{"n_layer": 8, "n_head": 6, "qk_norm": false, "attn_scale": 0.177, "bias": "all", "tie_embeddings": true, "init": "normal", "init_std_qkv": 0.0248, "lr_head": 0.00546, "schedule": "wsd", "seq_len": 512, "doc_mask": true, "steps": 7145}
Each number is 500 + 40 x the weight over its row's rms, rounded and kept within 0 to 999. Layers, rows and columns count from 0. Numbers have three digits each. The size before them is the row's rms in percent of the matrix's.

# down: layer 3 MLP down (transposed), 768x192, rms 0.336, rows 211-236, columns 0-47
# up: layer 3 MLP up, 768x192, rms 0.346, rows 212-237, columns 0-47
down211 094:533555450445547502508468578532483480465566526462469542474560477492476539489562476529490509481512542547480550525464494496452502476500552543547535
up212 100:500500485470494502538504454550540488563492489479444509553556533521566492470561445525443473479475489507523504498461504504438613508513486507548425
down212 104:549481497560505518515504546360546535435520524477491515542511466499484490476469558439530479519504480465618430477506468500492464488527519479492621
up213 110:425458582503531473532478524490527456542536469479574500616533514453531535463468497569503468460484483559425468509507473489582542443520489483468479
down213 106:457438491535456452437507445565446523497493540563549484554492563443509510448496496517517526445542467495438548475480467458496447566497457479523463
up214 115:481576512482533589574524487500519552458491483427449465454476522444457514520589519554471525496475476492481491496465492504472535527617465492486508
down214 117:525559500497516481479645546537474498492505496534551489488513491494528526504515500522496495509510551468461479474503498480544530444507506502505498
up215 103:498519513531416448515447563496563498489577503456447447526407490485561501553503465489508492515535518542508459549490490467521484518534509482531500
down215 091:538487392467539490552510524548538521514547484443478561427462523535490457510465466480515460491510444524506508484534556536560522491508540515439509
up216 107:480480460506566498532558502515520467518499602440521484499366526551474514519513525500581529552446538516495479478445527558538485420518453520544488
down216 113:467505522478533553497481487545551585516481553622443477479573505485484494449481488487431455497586474449588529560454536528490523492454579557464459
up217 090:524510510480517458527456490483562501528576513547518518547572492425520541527439562424571494502434571510532496479516573495493496465507497486596496
down217 099:530484621473493499531474491533479493470380475484567514516523508444513546450544471452526455536549558524558563454465466462459531500469575487471525
up218 099:454487524513565483510426460519491440519519536570482498528504476519490462432567459547513402515407525468517474474462484493532441604502474517559437
down218 098:503594489502495490570456519496452555426478515495575471584499528471543443540548520480498452517561485465430531460498480446506539461537505505482478
up219 096:476537507546538498527555523485523452505468475433526578470524527477528529544541369542497484497527460534549598446537494494512517420483464413498492
down219 104:541495449472516533515518503555495465404427512546496472562548467543448505526553533489460536474506476525489512512481520530438550549449472481495547
up220 100:472555529445505507501517480540522557511476473527546506453503476531490438497459422449541579516460471560595514546436507502561548452536468533473560
down220 108:495457413478504567532536539458451473596505484507424451485584514420496509439430590554561490479550506438459506441463500477443508473432501502507501
up221 094:510539545503488555483463504409396506524471449510518487527504453423515536596529573510471564452455465552540596418497540561497525492493499547513479
down221 110:383478495431546520451532453504478495402571381471442406546504499528498518557512552514476559480513487521433545522495490490431487518501413451513584
up222 100:514443494545454534485482504437456419507488458446546539486540464447455506513541479530523584470496524497594478515532499482517463513498513496469533
down222 105:465583507470467564519442525616466561419423498509508520539500543541601536471506543473493453478558483534456535548438510452464457456449506527502488
up223 096:453491500489535395519537465487494495582523455442405560482594584489550507511471487486509490503586472554512430517506492462499480471506548438554511
down223 099:470526571504548531447371530523476537470489523522521479446527476523535532612459541471561472527571536536464562546489502490455499474501504533499471
up224 098:444473524460457494519536477437517487509537522516506449543549507468475551485467533500528514477454511478418455463481521391507422494538458499398556
down224 083:553475537505438527495474518489446530494439540476515505479474501555421599500422436505437464521591532517522530565454456500411534449498475542530500
up225 096:501494497454491579559489567427471494555544531589534566473476491496454550545503541496396468511474378510503521458424482486500546465521481509509540
down225 100:510454545495483465466503461483460506482494480460459463556536511577526463465458504476458525436497533495553515451452458470513467519536521505534494
up226 095:460539483476539488457458504503527531492500517527549513515480518426558481396462438534429500455478600584517517568537433535483443479513509594505555
down226 100:509536437510525610510568504457491518527509566515559413460502506479443538488504463543523472465483541519426486506536471488509560483561470486524571
up227 099:414464533459487576592522476486551443516489542425458550552549539463515499490449487456524492447427564516502500532578496529541554480525526494460527
down227 091:518469545454511610498441501539472469602473505503516480466480522576447421444497484561539467445483483506502517523526522511495446488421532440496535
up228 098:543486475487532423527484569430508487551570541472502544458506467578461505526481484499503598487542492543502532474516382430516544420574442485460468
down228 094:453464451492428459472516439537445510439535439495484443423489557523497437573490471491512483443471495419515464463493555460395498522477546503500541
up229 110:507428504489454598532520473464476468445524523606479485547432484446522485543471523567525561448502532565450459465422482485503457477531495490502516
down229 107:460527565522509529573503587544500381627504500490479501473506504478417447483450427483501510376537513543475584532451449529496492556473449516533536
up230 085:485584468521553537467479466426475518519531520502495488454506467467495436546472488483516501498473510512507552497512485508583506540509418488481476
down230 091:480522538451515473478463570505514451462504526429495452502475532540446511441502536491543532531508489515635536476494446531487429462475553472462473
up231 102:504481464534511533451542564532532490560532560529519569535526526539534525557550521577497570511453490514564504524549520477496555448530485584531504
down231 091:537431486472536540558497447537489530498471477522546444468563503476527514546515457505490551507510452488520469510538439461550440529532516450548515
up232 105:394447457500525510476563531513516463515460465483535507456495532426493522516537512473471501548450466462540462498472535490511519451566518513495574
down232 104:551386449487443535450499556597516520464477575505561534543459474428416557531515492515541475471500495503450439473424470453522528512492454468488514
up233 114:521494481429512418521591528481477471475491539520477496520412486440524435543526522551473507429451586484587537524549538553433529497464465509463531
down233 114:516502419514497495508501477510494529568484503561445464544465516458528468492484487557427477491516508463519509525547488501440489559508499584501458
up234 110:541488529482454456513482593458496615551474500534466479529451471522533482515491564475543544435480421466469495487444545537496493493527427524597470
down234 111:553474543547482464425507439527460487483450443455550602458457486524472495501478453530554424511483488489483522536473589571492553544485545489484508
up235 103:443514483517546539515478476488484499498513552522517520557473457542495526492442448475561493582470572500531572527555443442484582501492511480504504
down235 100:451470486466505576491446514508479468504558468499513517490500526495480472510518511526489544521526515495540469448459535560481519530459445470476456
up236 096:479462471501394522453453507443500522543502454486534511546508478501468496481450462519494538508466444549546429507473535492527514533506485512463511
down236 106:485512499453525524552437399519558468498542542564496507477429579549476510509475613443499561531459491561478521540439457490493494530483516520500549
up237 108:513479480586470491533507525518520501485518480494460384426480417537479465496499524540409503498468484425489516490384532510446535452552493493474562